config.toml
n_head = 8
d_mlp = 1024
norm_place = "pre"
rope_base = 10000.0
beta1 = 0.9
grad_clip = 0.5
final_lr_fraction = 0.0
batch_tokens = 65536
Each number is 128 + 24 x the weight over its row's rms, rounded and kept within 0 to 255. Layers, rows and columns count from 0. Numbers have three digits each. The size before them is the row's rms in percent of the matrix's.

# o: layer 4 attention output (transposed), 512x512, rms 0.0582, rows 168-203, columns 192-255
# v: layer 4 attention value, 512x512, rms 0.0462, rows 169-204, columns 192-255
# q: layer 4 attention query, 512x512, rms 0.0343, rows 192-255, columns 192-255
# k: layer 4 attention key, 512x512, rms 0.0351, rows 192-255, columns 192-255
o168 121:132120137104140120149153149124122171125157171138140114053112186117117124132141096072144137169115119148117143148122164094171141150127122149122152123136105139151161105122099111142177125105103126
v169 105:140137127158118140122157131106154106131129135142105158113122133092073162108125136135097155119123115088145116134109137122126137109118145139123158117180122172121124107109083151123151103125165126
o169 114:133160097137130082138122107113124122120117130111156139105164146146122120160163137132146105098088130125115109157151120167129120173147120163126143154120169150160082181115067107130155157106181128
v170 106:078171148112073163115143125128162093134059161130105163132121138131119120106105126101169083125137093155104125126135111126145101141149119120136116135129170102122167142102114120117126146132155113
o170 114:154160166130108121131143120164217132145143134093099149119123105125123131125132117119126141133179135120111161107113129148143099170078141128096115133132136113117108110119135114117115165098096116
v171 108:123091144152107089114117125146106100114132147124160129143084144064091154156085151112134148158132136103174162148079182145099123113141125134149084157120079105135161127130114151161128142142123116
o171 117:134157151091163146153138164125113117141131104124148155189130127119144108166121131129132135133123120112144082135114128153143026072105106126096115117099157116117160075101073128130178147166153125
v172 113:146157123123149113155144177100123130096137114131209132083136100103140141141138187146094162126084136130166161134120107149146128127126062157169155097136132083118116136098096080128142096097174135
o172 119:125177136145155084115145130115131137112147118118158162076136103117153131108159186118096106149155129133095118112144124125153103131114102136159133119118140150122157111121122078158153127099143133
v173 100:149163138115160140133151102110111115145122146103147183135106115124074113109096123119086154164159124115122102128150154149109102156132136071129123069067118089115132066101184144112151168123123165
o173 108:116130171126147174149084095110168136144139150139100123133137116112134119126115136155118176163113169134136147149139138121082035146135142174158104157149142128135134106130151133120135109114146169
v174 112:183102152163127167139114109099157107108159135115105118169101133120144120113105095176151119114115163111069140189114167084092119113125137122146083119119171131114086173085116123093159151135128120
o174 119:153123143128155106131133158176150145165157127126135088138107148103129132139124141137168155142132115121095104157105127120087103070129173152093108147138156096104127148082131163106149166133124108
v175 105:151117106138126131086199165133087147163123130122109149127156193140145127140145153138150135134118125161125109095080134128092137133151118124120176138105137113120119129174150149129166143156129116
o175 111:106128150118194163132133125129127129160153100136147084156130114135100144152130111154108072147145152130133151110131147123133154109107163094153124147126119129185152137125128158167141156118155136
v176 113:114082144139139127125115165102132090116115165146154129092099137072140158113147158128123138105103152090159113149123124156149154127083145125175101146141112092136127105104101128140107145135140125
o176 119:125112149153158152110134142112113108120093125151113113117127121104153133096145170113115103124111107093129133101133113164115160113097136110093090106140090061134134135074113126138110142099143160
v177 104:111102147150126131116107108120128144095139086106134117139094117173156109134141084120141091129165135148130164140119149168112114126141089062111149120140136129117146134141134101136132139148144121
o177 111:138142140144160168137118104125121128177104214138150143167088089147159080112125128093160088116090111130138141161138130127126059152141103091117066126136122120123141117095075103146111150094133132
v178 117:120109073103107142109133131159119143119124109117125149127123143146129096121157128104141118103125150061114135100104174135184059111137067115125166165153157147097098105122113135129073142122199126
o178 124:172136101141138073161094111123130115100109156147130178122114108149143162168115138122107118098145128090132148129184151137166143098137111114137102133141160144122170102114132128164083111191157096
v179 105:138139126164126106145127152154120118156095150090135147122134118109142085124104129153139127127129146137130163111094101164118149130134153084122124118147161132147183134093164152082107103119132137
o179 115:134126065104173115121142149143131108140104157112184107150095151145126121161167143080128125083168191099092109094101148122144156139137138145138172129137147118123141112130119127127169145130131143
v180 114:107131106132192136138099136155124087111156132145116106109157136087129116173163157133158145083130109124132144128113122134110172125077167107119155126130138145133110131145156159112144142135146172
o180 117:150108107131151128109161125135116167109170160160160120076135137092141118126159148131128144112145134160109094116107093136110140122096127160137104141151081126113125155134140140122170116126116123
v181 111:099108080132120119087123141080115098117130083112090146120131133106131138102106105117168137138120122119079120106139115109108154155142128160114145161083069134152173156142112126161093149092128116
o181 118:110126139089156122120169116129108142106138046103094102092124149121133124132114116107144151102114126134109129105152124124146105113151108178075160120117155116131125115156137097124135136098148111
v182 108:138146108143138129112148083077098112167135094124125139116163106155145074111157105144134113144114137110078105122146128117135149127152139123101125156095194072147110117177136157117129133156109103
o182 116:106148083129132094112129108125153105094142120121107139111103106142129096128133090116124153127156122097089133149133104119131162159152149121152110121131129148170111142166127144132156116132081122
v183 106:132110164143136095154110132060126125129148103135106118131107118123164104118108113101115124141131124121153161147130103085116127160147119202128152108086177116125144114124135082112158160147147138
o183 112:120101153168112133135078133085162131100138066142160131102076132136126184105129076141133107074115163162139146089170113109104154149126078153140140139118120113149097149124104140127176147131089130
v184 112:115144112134152138140096120140136085109112128143136152146170131141105125160140134143160161082116175128121111174102091082153168135117147054168103121135129105126106140124172098150140116121121153
o184 119:110095079149108142147143133153132124097105127131112117134141090128133104129119168156167139136144138144165132106087118162112123118100144128092123201110158130112082123178179123151135147158132114
v185 105:131097121131131131159114149144157128121144117093149117166129111123131171135132154150137137131119131093169126170126133165149121133141118123113093070160124135107198118096142092129114123102153101
o185 113:139143104113136124113127100153123137101125121111148132185113111137115159124133098099164137109155168136130111134108170166122086156126095145106117094176103136156129151108082127134140140102098101
v186 108:162138116147087117148091119149128130127152072163077128100126154146142158113155163090102108130115075155092101108168111097113132090155135164096139160125119125113150139155121111148108136161149157
o186 118:079158124163121145131122137114154141134140079134103077100110126154100077155117085127137160096117116142138154084157160132175100121166117108116106154110075090144146137116135093133073137114157131
v187 116:127103155124128161124153185091130122124081116103168106116138135146108143136101157107095147102139129141164127157138107183122135147119112119170087102123133174117113136114132120130151110097155153
o187 122:117116174083142141131127125131153122117106113147154128151159119136185157163102125105106155179161105140160124114136128128110135121134099151139086061142105090132100103108119100130130123170129164
v188 099:133121147144117140120129179123129146170154120134140116158147101129162128123125146161106104160111117135075119152183163122146107133174130101123161105143157136112080125085137105071146128128144112
o188 105:130135107154129132087131101152166143136104115134101159137096124131130127112114099134116113121163160100148107147111157142104182098122142113186146153159131129136106149124177132112147120100108128
v189 111:146162155112158101159150099122123105142095110123160107151119121104152174131128139089085133167138105121093077116135140128107110150149182165146138118075161098133158126078105163136106105140132084
o189 117:090098159146150118151088141107107129171126151129110141134091123165093143122166086146077105115162133117090103099093087116096101165133151137103139164100156113132114081155089134130123134142129135
v190 112:097083167077140128116119105190136162151144163176183136125135119129140114093134127147097112134143114154133107134110150141122082108146127144128121117119119148087098117134135149094110123111106109
o190 116:155156133125115105122126142173120183110132171132164166102110112114140117124109129117128100142058129124107141117123127137150106094093095114088157142139172144115159151124107166124149126107182089
v191 106:119138121127091138151115141129110128140136073143113124122169142153115127173158141153123125112142150144128134151063137135075109178118128101131149152096093103143127108102150117112152121115099151
o191 113:122110065175087120124148112132119106114113137144129109149146118139105131132134110133135145160161140154104113116099140102143177167117142133143124154123057133121140124083145099116106126067125130
q192 092:133128170105163135140153117143073119116151138108124141123154122124135118099146105133139125091137117140127150157113096103091129125110118140105119108117091144141144121103119099129112146138116102
k192 093:103137120146131111087145094139151117120134134118121118156124153119124118140145117121107127126089085099148104153153074128112114160091121136099132134147143086151153137115125113106107097148121147
q193 090:091132152156177115119135142132146156134122117094119105106151107100139131121113116128129135128108122100095119140112089128079103123107164121089132112115129105100131130124112078118141146160167125
k193 091:124143108155105151143100107163176167108132102151139130172119134100130216152185113156131115134159144164116088101108121127169156083132113112140148086117155168161113125124176149134109143094118079
q194 094:178078117105130120083130132102137102141129113135114130102153092147127155115125128112146134127152112136137132116102116145157127128096106122099125095130116164115093117137118147126150083101132123
k194 087:141103130115119157150123086114121142128177134128135115144110124075143089166130099124115152106128142129119138107116126114126127143136108119135111140130146128117153094163144156136133160112122137
q195 092:172112138144135173139111149079117158131132149109117131095170099145132157102147135122145087106143150133122112097107153114143111129144176094153109165141149133127125101134116104117107161149118145
k195 090:151153113160132117092113191115134095095155121127125103124119119167138111125148106166102117147098135090125088170143137145140111118147110118083114150089168139165164144144132133089086179096158124
q196 094:151119115094128116142123105102103127142127099133133139168114157144087100170124162095158101138136114189114139139171144105160143133103139146098166115133139140149137103100081137130094103117094121
k196 086:153157158127127141098132120097088089146148132153149121153116124152116110138110107142147116100113175157114085092146103148113113153112125127147125100156113111124102132132109154142148127106136152
q197 091:157110161118090149106147150077132122100108112165111121085157116156124124132143127086145122121128152103125135112140136138135119149119098128162156129093121134091110134089101126151132142083133160
k197 090:143110105135106142158117116110115150141162163086143199191157143090137127161143098142167138115131093121122111119122109115108113110117110090103068128145137123143108133106151117123126157129109096
q198 085:133130145112115107163140119115093136096148119148134117139116154105126096119103147125111158110134120147095125135164135114144120091101153089109125145087153141135144164099112158147123123118099122
k198 082:111142125123096154103166080121115153150150113170151089126137118135102121132136151158124125142113140125132121128149143102070095190120077137101139131149174139134149121163133134127107169102174127
q199 095:125143164092110131123150155108154140106122136131159123146116141153144145123164129094107145116109143119086141120107110083124155155164127173115115140126114158117156093139150121137136106097119113
k199 087:108132126146115188103169116129138125140138089061109105154147159094125118109120151103117116121135135127098156101127122184123107132114106101113136110131137111118138118104112079149110095135136124
q200 087:110121117140102140140144144175124120094163141126148143149107162137133129127137086105113149128139119143126095103080103134128130130145172129160126105156115137117137125153143137143134141158119117
k200 083:135201099122156118141156119174153106153070100105111098108141143097106120146103118146100143159156113118152146153171184148149180102105090147137116139089122142146147079141155107116106133108105153
q201 097:140091109132106142135147101102090099142184131098113119174060161121114122122146164101128126114091092177141108131143123129101153118137181180158125126149169118137123119108129125140123125132147100
k201 092:114139153117134125125169131088174162154108132169137141103125172104146111148134110136120109090139097117136098136137087141166141102177120118133151102189127103106158128179160131125130080156109107
q202 085:091109145137117102171164125126164132176098131154132104100109076105133138113160127158134136147141157113132119171124119173178093130119065119125168129142124141133164108159152130122136100112125170
k202 087:160114136123126099156146090110168116092133104114149150173135136096131132161128151150164144146121097096107105090084117144123083147111171134136142130114146145134183118110165133096141060174146121
q203 094:142116101175123127127167145153144113116126130134139131074123068121081113104127108121165095121137099125123133166108160145123136126135128076134108119098149066113129125128170136120148141150102101
k203 081:139098116144124121120137143137108128073100139166151137156146120116100096084125144121111123118166149120150184112115162118138139153123104151094144085086167169141118141105127148096108116151131152
q204 097:130088138181155104099158124141142158162150158109091120153147134118118159107114137109123121124134144139143099176076127162096088128121137138148143085062111134134134146110134135122158131118134092
k204 092:120131137069132094150109155103114123134156104117128129100108116137134136101156090162158111119124114111080136153079145107127114073084128123097125116141098150105146133142133159132151106140149116
q205 095:131164135128097118123123130142155121163092092156108118154099136127149093134081134116137098180153125149118140113115110110124129152103126109114130168127101162160160116136132084167143181110148117
k205 092:134151140106159144137147111131148096126099182101124110162168116100102163128149168190103149113119110143119099142136101131166145128159122101107137121105135159115148125131107078146108107139145092
q206 099:115143124121103138189140147165135126149096108166172111092199122088123097093073166143129117119121144105096123117095153157157116153116128113111129143113100130157080148128135110096150132092132140
k206 093:124117120152124076143138109126150119129153120125113107099119136115157204156127151151145120138139105107170101101177150152129106142127107135152112182099141098143114140100151154172101097090156118
q207 094:099110143121169139131110092121146099170136115134152132079103091136131072092178114111083120098145177089166209140151111074170090173158108134134120140134141147142121084145120139137145139107099157
k207 090:146133116104132127113165111122110141105126121121110143148115153143140057107161118155154129135107130116098142112114139113162157117141081147119178129149177144128154069095111142128100106143100127
q208 102:117118133143165129143160126180121141108149130112128114125116128115136144179130151161182176145157090146129133162077158103156124151118158131154092100137168155099103091149099153151159117161158134
k208 099:122078105097133099165140096125161147141140147102144119114087140098152129117136108095132121116160142121137136135116131105126125115134125118134081116099103119138127096126176138124112128119090120
q209 096:077135122126103119135151137139134128130128132168176103136119148133163120192127121145114093118107125169141151149125144132125095141118089133128123151149096112089143095146154110087125159111122129
k209 098:116143139145147131118152122152140127144117140126124151122116100107142110132132116162127117142150079177144155159096114144195109126094123121149163142131132099141125099115160145126157102113111139
q210 101:134134133103106130144100092140139110093129121122121140123135196135086100127207160142109180150121134132072140125175137131112156135184136104117162137146127120087157170103104111119109133114146106
k210 089:131126156129085136146094146140107133100082112107128125128101150119133157088132118116180124114166134125114100109155112132137133080112133155142166120155113135112139161144160118150148160145158151
q211 094:107099139143157142088149102125100128142126125096159141171110143125101160119120123129137159135088167134121113115140163138146147138124103124124151143154121155125171137136136132167152121149127166
k211 091:122116115105127123140117094086120126155104146156132163143088102125146107119078123163147149162092112133113175139097153142159118115085143121113139143092143119156127102149161130124132117148083168
q212 090:136153166121113164139123111164093148138142145154131134137163153136128102103126095121164138127145110099117183131124143154116173072100150127074137087109085121107120173127124143147109130172158121
k212 091:143162164101112142109131103122116113139149159088119105159152133130103153142151134102123101102094064140114116164107112148116137131119085166129123130103102156138141165105102089137108100154145141
q213 096:149106116121110128132146117161133142092169167139150114120122128107132097122088137105104149116109114135125101111143103162152137101106120143126154138126134137158182134109119128108154110181110122
k213 090:177144104126133142149151140137167144131133112126113127139144129161111159076149103166117168152103136156108095144151129110078133152166142151140167124134124111131117168141146107144160116130150138
q214 101:134112124144128125103104114148138141195118148118148113141107086168138161110110072099132150139138139156122123137155107124109116156084125118156175113125134130158172151128163090150139096169108134
k214 093:143108145139155176089123135125166095153126112126115159102169143149130149167112147169100107163125127132157113130122109113163124120181161112107136086081079092144140109129106135099129123103139105
q215 097:104068102120104107159159143128137127113144094116140078133116144169171061130157125117097123119106136124174136104102160123093126102110090106135131129128089141109133118141147091110117146181121165
k215 097:099130090120152136106096140123136125105137111173098147073102074087092117113095136129103182098129105129101096111175152132104147164167107099113115119149158120093096114109060125116157102134130116
q216 098:129157127127119136127144148097102109131138153099107139111154095154133125119135109153146119122136139126133136118080162109125123104161115107144118081105111106088116162071106119135098147150135125
k216 098:154125133074132071125159177098101117063086142134143138153105159119145113143146118111116123114092096124111113126121144143116132132101070120121120099122116119176129174098099126090125129151150160
q217 102:131128142111140090145126110171147138188122133131121143124090132136108136163095143079159111165092188133163152127149107123079106096142116137146163122111100141128148162136108103162117140107120153
k217 097:092132152080109140098169125111118102091142155146161136152134163146100110108135110137075134140106171121129109150102131134166154162119128121157161143183127157087132097134122163175147090104137138
q218 093:135117147145126147162107105125166097126131120135140150102077130136168131137125113155154102142127150158129088107129113108101099124156139067163184102152085151133126120119110122092167145153131112
k218 098:147163122129105101082104166119139162153104128130118123115121108139138153115087096144108104119111148119141116132109163114091104125176152137101138163128100125155107101139127180159141083110089162
q219 094:105106158115121158154163154077138117116131123120109177156102113107124135136102093145185163137117109134133100136075179156087160122160137114132081095067116139121108123121125093128134132105135139
k219 088:136075133098076105111138111090154103168151104149110146137130145133072107101102128134101133154131116126116126119118129061183133128058150113069100127109150119155124100127148092130136126143124109
q220 097:096129196130114130132133102156149125119097145072163102087115123057149076142119111146134134113154179091106161115184128102122129156131140155145144094096190164122127107098136114118121106121112165
k220 094:151115138118111129118124103132111144145151131113168133113089150167147115137171130127083147111115132097127134104111137136129157151154119080101135107189140098097143065112109136117149130143098082
q221 105:133129131109145155177123118138151136119131111114133128109140070112145161088103152144155155110160124079109098164122209140153123116127123147112140131153131140116187129112128108126148102089108122
k221 101:150140211128122119157125147147078112120169147143164099144138100136133110133136153115132109086143136125161086159118085152114127140099050135124120104150134173169139155138136107105122114146123117
q222 103:108094161156115116089100083111133133101156122125098084098108134160133129127122129135134115126166099160192117118111153122159166107186125096168152144157143134123131124136165118132145123146090112
k222 105:101132162157176138154137142137109146152170123122099112125121157122112170119117127075178113120121091163100104111102099088124116092109130167135115191112115109102130142140108158158128145119090117
q223 102:126149081116145119159181104154103100129165088111157155126108146173087114127116129120100143147103163115165125112109120109098114160109124128148117139149119108139108105134163118156153161153171150
k223 096:090167139159172127132104109115139140121167161131126159165168114098129163153088127063126138113158089160122142155150154147164109171109098103123118135130099113144134107136146094099102122127145111
q224 102:168111168122153150126144079069101173101134110142076125161125140115146089111131121147127141125117069129099110108143135129121149153125116124150172128072159125154161170137150112118109153131101133
k224 105:138135165143122142160083122098166139143130099134140087115118142133107077163091105123090174162136122119151122156139108087087117131138117165109140082114095111108119120134144144145140107155112134
q225 111:148176143110136164086134164142124148161166142122109144110121083142151144096124138159164128163110136110108131110099155132160112131123090133174165117151131163136110107097169127116116153107118137
k225 102:157174097144149120113140089141121103119118149126166132149140132118139126183137139156090118083119079140144143151133119083147143123148135148120139135094106100152158082131127158119127127113143117
q226 103:150130183140116118155121138113149157136119104182096091155178127122150128124131121125102144119132139139113156126125162142118110140128117150103101139129141127125132151153140142138103158140118156
k226 107:117132143132134100152169150130146097124101163115136126140129147142113127155111109144124148121152103150119095135156122127109141142132086156052133117090141136120121158109160127104110139122141171
q227 103:103148109142147088144140145137117099126175159152115146119128123078142098133119122080123099129112138107127154142139135136121117098133109112127138093079176148143136122167167127148102114137114129
k227 105:151126121160140094103139075109084131115153110105123159125076123130126130118125123065068115160111109075132152104133134136158149136082131181088124119109154118145151111148083115098088096118138092
q228 107:138117127097135137134155101104136073106140155102112096118125124084110101134103100129079147128118130105121195140145106188140136124147166151114145148154119120169110113114090119190113124143112130
k228 116:179136143125147136113132097137157137116099132153161062161144130117167149154119074178176164141105130109124140186114144136107134123118171136158122110161082129111095095102094109139108175124164128
q229 103:119109105162141111091144179171122146114154123119097145090089107145141096166097100120189092122115124155142080139142125102135113161151150149148155135103114121132108137135137128156116101136126155
k229 101:137139069082123132186112112163144105096151143131122191114133097111143110095077154128122111116156112133158100142113107149116164099142172158154108151126109187138136138136111167138139119141168145
q230 109:152135119172136120102123138145123144161138153092135099153128141145165139138122096107144166127152142157123109140133110131146122124143122106139140136109125108146141160091173109149123118111186143
k230 113:140094130113097100088130156121119073120156169159118141124132164130129174133109194088110148113130150115093131126092139185130150139099115134131182099125130140141138121120156154157134148118139173
q231 107:093129092136124108155129158129125134127168079134103139161144126119149136123128099104131124162113110105121133097145120119141120134108110141130120138129153108173136135158138127101076170183131154
k231 108:094103108155148149109105112073159163150133084155115132135146130180133111133142137111145135122132116079109111154109141075160140114135097151147156141146063110149125101132061117110098155127151121
q232 108:148138115121126094135143103163112137067124162106121091138144084139181150184111135105158124114076112123083090107169124154108108112101116097116151127138157110144183158123109143158146101138123164
k232 112:149146122181115141149102109153124151141102138153154120144128095099135128101135123125115128145147128188111116099117118126130097170116134084121098137132135113117106144124147122102111151125087126
q233 106:142159101133127114114107094098080086122101112103137177102112143132112110118158101149124137111138146157102082103051121139122168119115155158132107094129110138113134143141100150134156150101147119
k233 107:113117132128122112105137135111104160096149168139126114165166120105119148110137178160088168114102106123100146126118182117105120129127120112107133147152095116132159136132136112136099127172143166
q234 110:151099124156118119120134146173116129088143147123125126083169123143155148129170163135140143131097158178120130145127124086155087125121101124149128133120145138148112140125139137126132137119163164
k234 110:129158138081116111112132122150158120147103161093163121098144082136189117139110134151099124095101141124102149105115105177132104151098155140133119134170138092132199109093134126148135156114101133
q235 110:152129158117118135118120140146110113107120153156138123105140135105129131103118143134148143102114121127105130168153149134126094180120132126123144197123119108155121120142114141083190116116136120
k235 106:159144121155106130129118094116137138139139142127159122139096105139097099135159138131156111107117172148102135128168163108146117118156129130078086120101126162134113150094132140134139141136108136
q236 110:078151157156109168133119179087117142121123160104163128141141135121173114122117148139090153126148118119118119130148110125128144123158125145134107123145103142142072094146116090148121126095153121
k236 111:112146168104109139092132148140100142083106116099123133174141100081135159179115185131127104106162107142112108131152116151138067111116113106123148132139161144127126148112169163123095121133150136
q237 107:117109128171172129130152095087157088117143117139102121099135133086124133161099108159178123136148184133113123154140127113115125142123107134093168118134117165148102137133132159150104156163139112
k237 111:103132132116164159112136118120080127099117114148119136121104136169135139167124173157167119105098159095089112146126133120149109099101178130119187113029066098164103124146124129159080149178127141
q238 107:085108085099164109183149149126140096168138125130134152092071138123094122120130106142128108156125126110112169124140178127093126098136130149137181151139120084090110183155137125133121132121124102
k238 108:132159125142128137171133131129138140116151132157138176113076104157120189156147128147143135109122092114122119131157121106147145135138150095096182080105140109138170144125128119136100110136096101
q239 107:137127133113139134158139108110158129134131130122154101140109068127146142116119140138129132055160098088124163110137135113145169121154134126118133118147096116119198092143095113188089152093121147
k239 112:122130139131121109084138116128126100142102117098099101154118071139143124102100141115115102129144125101131150117111132140143137065140068125117146161154154116156064134148150113125109126168153071
q240 109:078197142157088102119135113139100074132125150107143163133127120095152122129134111145098143114133133115102141139139123149148108084153151108095140118166154143184125158127110133160162100092111120
k240 113:091130172098141076080156153153148152145116116121115137153107130133140180140113101142111138108135146112068133142123128103109154159110138142129133129133102141127098135111137115110119132167117133
q241 113:117151113123164129119145128147146150116142169106148094103175156120081114106110126124152114133164156122118155118133139120150107091085084080130159145154130140104139143108123102129157105153129152
k241 110:151175108127145137084156098141099164116114143158136130155125138133126131154089129123107121185145171126157134153139132155154125099174109111147122089100138122114111160116166093120095122124105145
q242 111:132142139128107178145138113114106094122092144151082111120166121108130129116169104144110140180132097109092120132125164115089145128132150132103123141103131116130154103134124100064109107136115120
k242 113:155146123141180152128104128118117105129151155174137133132130155177117153091142129121124121104113149127100119169141152113142123183107122112138102134105146154128127145143134148126073095162115119
q243 108:166118156136134147128157144116157160089118108141147139140129162059140128143131121134141128106106119116113183110112140106103141120106126147125141139141146095111123109132096130181150111127129152
k243 104:137155136076104119114133154136104096160133083132144171101124149108124127141172120102099157114134159127193145133172135101127097096122109147157112088118122083105135130117134117128104131150129113
q244 118:132145136148110137110125143092139149138123090149183104110156167125114139111159134168119120196113086096133113146079134094088140102170109133116110119154151106118120117140109099139153129132111096
k244 117:123117099168127105160092101143123140103128116140117108146152163110158160130140104148095054116171186143130133142090122117147086097109108103142132164157107132127095148129156108163111135113124139
q245 111:111128150167150150089135089109138145103112138166098128110101148115140137144079094124122117127110177120115113156147173120154120109112143158139147104126139133084099114163068143125122086149155134
k245 113:133115145174136093125084127110099064125106115192112106105133110116179098129106142119102104112136130107130107132103124108133126109090100148099109171124114093107123098157110152137129107137167133
q246 109:112083124079101142121124130132153124133128108150157126156100128128130139072102070096137122130093143114107112163107097127151094161148119135138152135069140193082106126091111153153153109118134120
k246 110:142137130153139130148144108144149121188149129104117132147115120166074115139097139146114157092123146136111131146140137148104106142118163103113149128122115141086144104107130151093096113161135111
q247 115:085131146140105119154172108140109116112149154125109144130145135123124108153145146125137137090099083159119156098117140171137121094128151093127098158122119098138132158141090106141093072110141138
k247 114:173089109127134140150118149119123145147102143137085132105135130109123107113143137167108112108129098112148133117131106133157129143094153092124150103147139102142135149157131058144151108125149154
q248 115:153141125134101120120129111136196145150091138133151075154125133113130111119104137109159133097127151138153114107176120109101101134131159120102160103134134158085115147070106114130089123167109114
k248 111:123107203100063150151089136149153098135113089107149138121093122085126097127154131128111105155159130131135104107075104151150106084121115134126150134101100143127098120100098099092136150168069147
q249 111:106134154087137144133147133090123117098085127103132092136141128103120116113158113140115161145152134104097144112135112128135098146160153138189162117115102127082120113121079139125129144182132159
k249 112:129131132125118123150121092123143148131113118109159117130119150133101104140133111115144140122144164132123097141092094150139158142117123142119075111133119118120139094109134096150111134156125148
q250 114:100107118069126161134142068135129137148135164109122174132086130081112138142147108087145107100108166160123127123136143120177094117134151118087149156099147073136169157152164100157117079090102140
k250 117:159073099144139116084140132163128123127108159156094185088108121086145112113132107108118165135124117126136138126139107139118094150140104106109155136173125156124134079193124109133127124128106120
q251 113:166114111059148102130122143128140111156146111119077105091132139096117131126158156116102135100159108135100119095136165116133151119137130131153139176139129133106156088154106167166114112175136121
k251 110:092159127166132135121122101156111100131155133129142126119103105130096125131173112108128117133097139144130103075176152131138084117142129123078119151131157169113130104120116130157127128139127098
q252 111:140114138115117143151160115084124095161091123158133174160120129110109082152129145073075133108155092121075119133164137088146141109140139121099106142150122104150119149105122116119153114134123127
k252 112:133124118112128100114108121111102081141119147123139164117127131135116112123136106077143158139143116134137092135162115107146179114138116129110123100131142153186144148115130086170131150146110144
q253 115:148131131087100129144140117109178122132115106128153142111117138113115090135141101124133079095095134157131107144115132125130123126111146161164147175146136084110173144112148112153095119142098105
k253 112:131155132170129156153100126123095124152086078101102085121117158088188158132137072106097157107165140090118140101107082152112097172113143130107142107157143126112125203113110138147143112150124094
q254 108:114122139132121163142126158165125093117123153132145154152141156157087124154160144142123091154123127121135154177126144143130162135080115162174135159144117132100172121094130140164097153147083138
k254 108:106170108138175163125137101109102124133156131158140154134146140143111132138171128169094132147175182099058114103128131138085098135085173105122116137078126124067079152123132158119151095125107112
q255 113:159112130117151132163108106126122125132140112119113147128195154119128137141121106131144127112125068165141097108119112130168114153176126163138116125145139105092123100108122117126098127164109156
k255 112:148101098124157098144145135125134175119133165137145113104093131145116117131123134116133148166138094172131141161178104119132112122121135141102141127113137125168126104104123092156105160155110139
v192 090:125087117109109166141130084140111104141128103112081135117179134189164123153145071122091142120177107116096112142164122138140158109121119139149133104127135085121131141113154130146138151142151128
o192 087:127108121108124133127157101106123126139149123131097134109132128162174141122155160132121109101158113128097147140126111152116140162122092150124120120149109116093161120121142142104148137132148136
v193 090:111119131153105129112133120118157125114161147161201138137128108111138135123126157164133102187112142127119153116125063093120136133078149131166111099102126104100116140152088108136125138096117177
o193 087:113129169172102136129109104149171142162122148121126130192139103151154108093109175148110139168117120127133126096142097101114125104099160135142114093154171129110112140127100146161139119124150181
v194 088:128155137123151106173147138186110129149126115116072122127150159137093151117121131146133093118079111093128116125134162080131159168148152153130136098164161129120120092153140127142162087121148111
o194 084:132141155169161087118141141162127118110142123081154140115133105136090102080121150108124097080143099103115128074110178083129099100116148139102168104129110150076132094123148123149160113108179142
v195 088:145119136155154121123104122156104146118138113153145110147100133104107112179144100173175133116104087069126123117088145160145142093120129137188087168158112157108146173105140146096102148155111108
o195 083:117092116123151113148088099139126140142149144154162119119142101144176108158129099107129133126112096076117152164140114153147139131147074147121102138161129107100124144134165130148091115154145136
v196 090:135120129123084111117100132134146135201159115156093118130130137132159119140116122162151083167147102163132136107131189071099158105166141123157137119136185085135140108195161169156138119153107095
o196 090:144143130120146157146090081125133103150161106115138166142114130155179104081111166094130061155143136123171106126126110149089157156130092090144134144143128097147141133170119159148154151136108118
v197 089:098144118113101138113149129110137172120135157136134158104112168124100100136089126130122099124136168128153135117151165121160131143095128148150150090111137139161112157103121093092136084116083139
o197 083:089117074135139153088142143148162162153126126152119121164103132157100110126117140114112102144142166138144130075136148112114143176126107142079145152129133130144133095136141120107111106098084116
v198 090:127157092084143118089106109154090096096100138143117147155115144094136141090172161137063131094085136096139110133086135131147132151104114159121108139088130132119100151116092152135153120123111127
o198 088:124133123107159160136101118136082164105108119154165141121118131124051130093118100123081131147142130113151165139136135139173134128089121164105137121113139146104056162129143151099143139151133144
v199 087:094133145113134127086099106122119131119167083059120138135133121101149107140153110106087159148163140164175076131137133124086129141086105086121162137123123168148097138133113153123096104089134108
o199 088:118137172123160115088147120112125118136158110151157097129149153160127138127162086126133105114127119162142067156125118115097122154131134044077155120111100119136097147115130098116072144128114137
v200 095:178095144130162120151066062096140114113127108158136115135138115134136129153134127131103100158089126164119130077128122106156106148145130116116162102169144152104163119172118080155122146117123197
o200 092:125097163155149126109089120094129134092123115117134153110105122138108094159104142141132135107079134174124132122150161118125117103116095133109114125113119162130169130145114086133130134156132168
v201 087:162102109111174111143161133126121165110086152111114139101115141105167097139125130144145126116102085108099143137185131125109148127122090127146134137160157116129106131127122093103177120139115163
o201 085:169136118137130078082138168127116164109094143140087158119144147102108128110122179127133113139125150121120119093154130137086098108114138158153102143120149128132156129144132106121194154103142174
v202 088:157126122124145105158098166124152105121133111150114098119160131074099170159132134118141157139122142083105119144138154146083172157094141089146123183116116116155115108121101136140122116111146141
o202 087:174149125126176116181123167129124101145116142163123096118162088108130116112108143122119122151102122114098127103142129102090141165106162094155099182111106122139137091156102116128116152111126132
v203 088:115147153103129125098076139127106119159088105132092127115093089146109115085169117133105143165131098124169110123117129140142123087122155128110137131133128104154123127143111137087152121098117153
o203 087:146115110116126088133149102102073110121090112120145098120063096126083101135182117158154112123150149116162114144136140115104125099119160119087110130143109093116112095104065131112127109101165148
v204 086:144097165098129144156079141133100156121120113131162088149110154138124122140114090144132108139141146135122091113139190169114138123122115147139168109111154120131151109109093127151119106122144154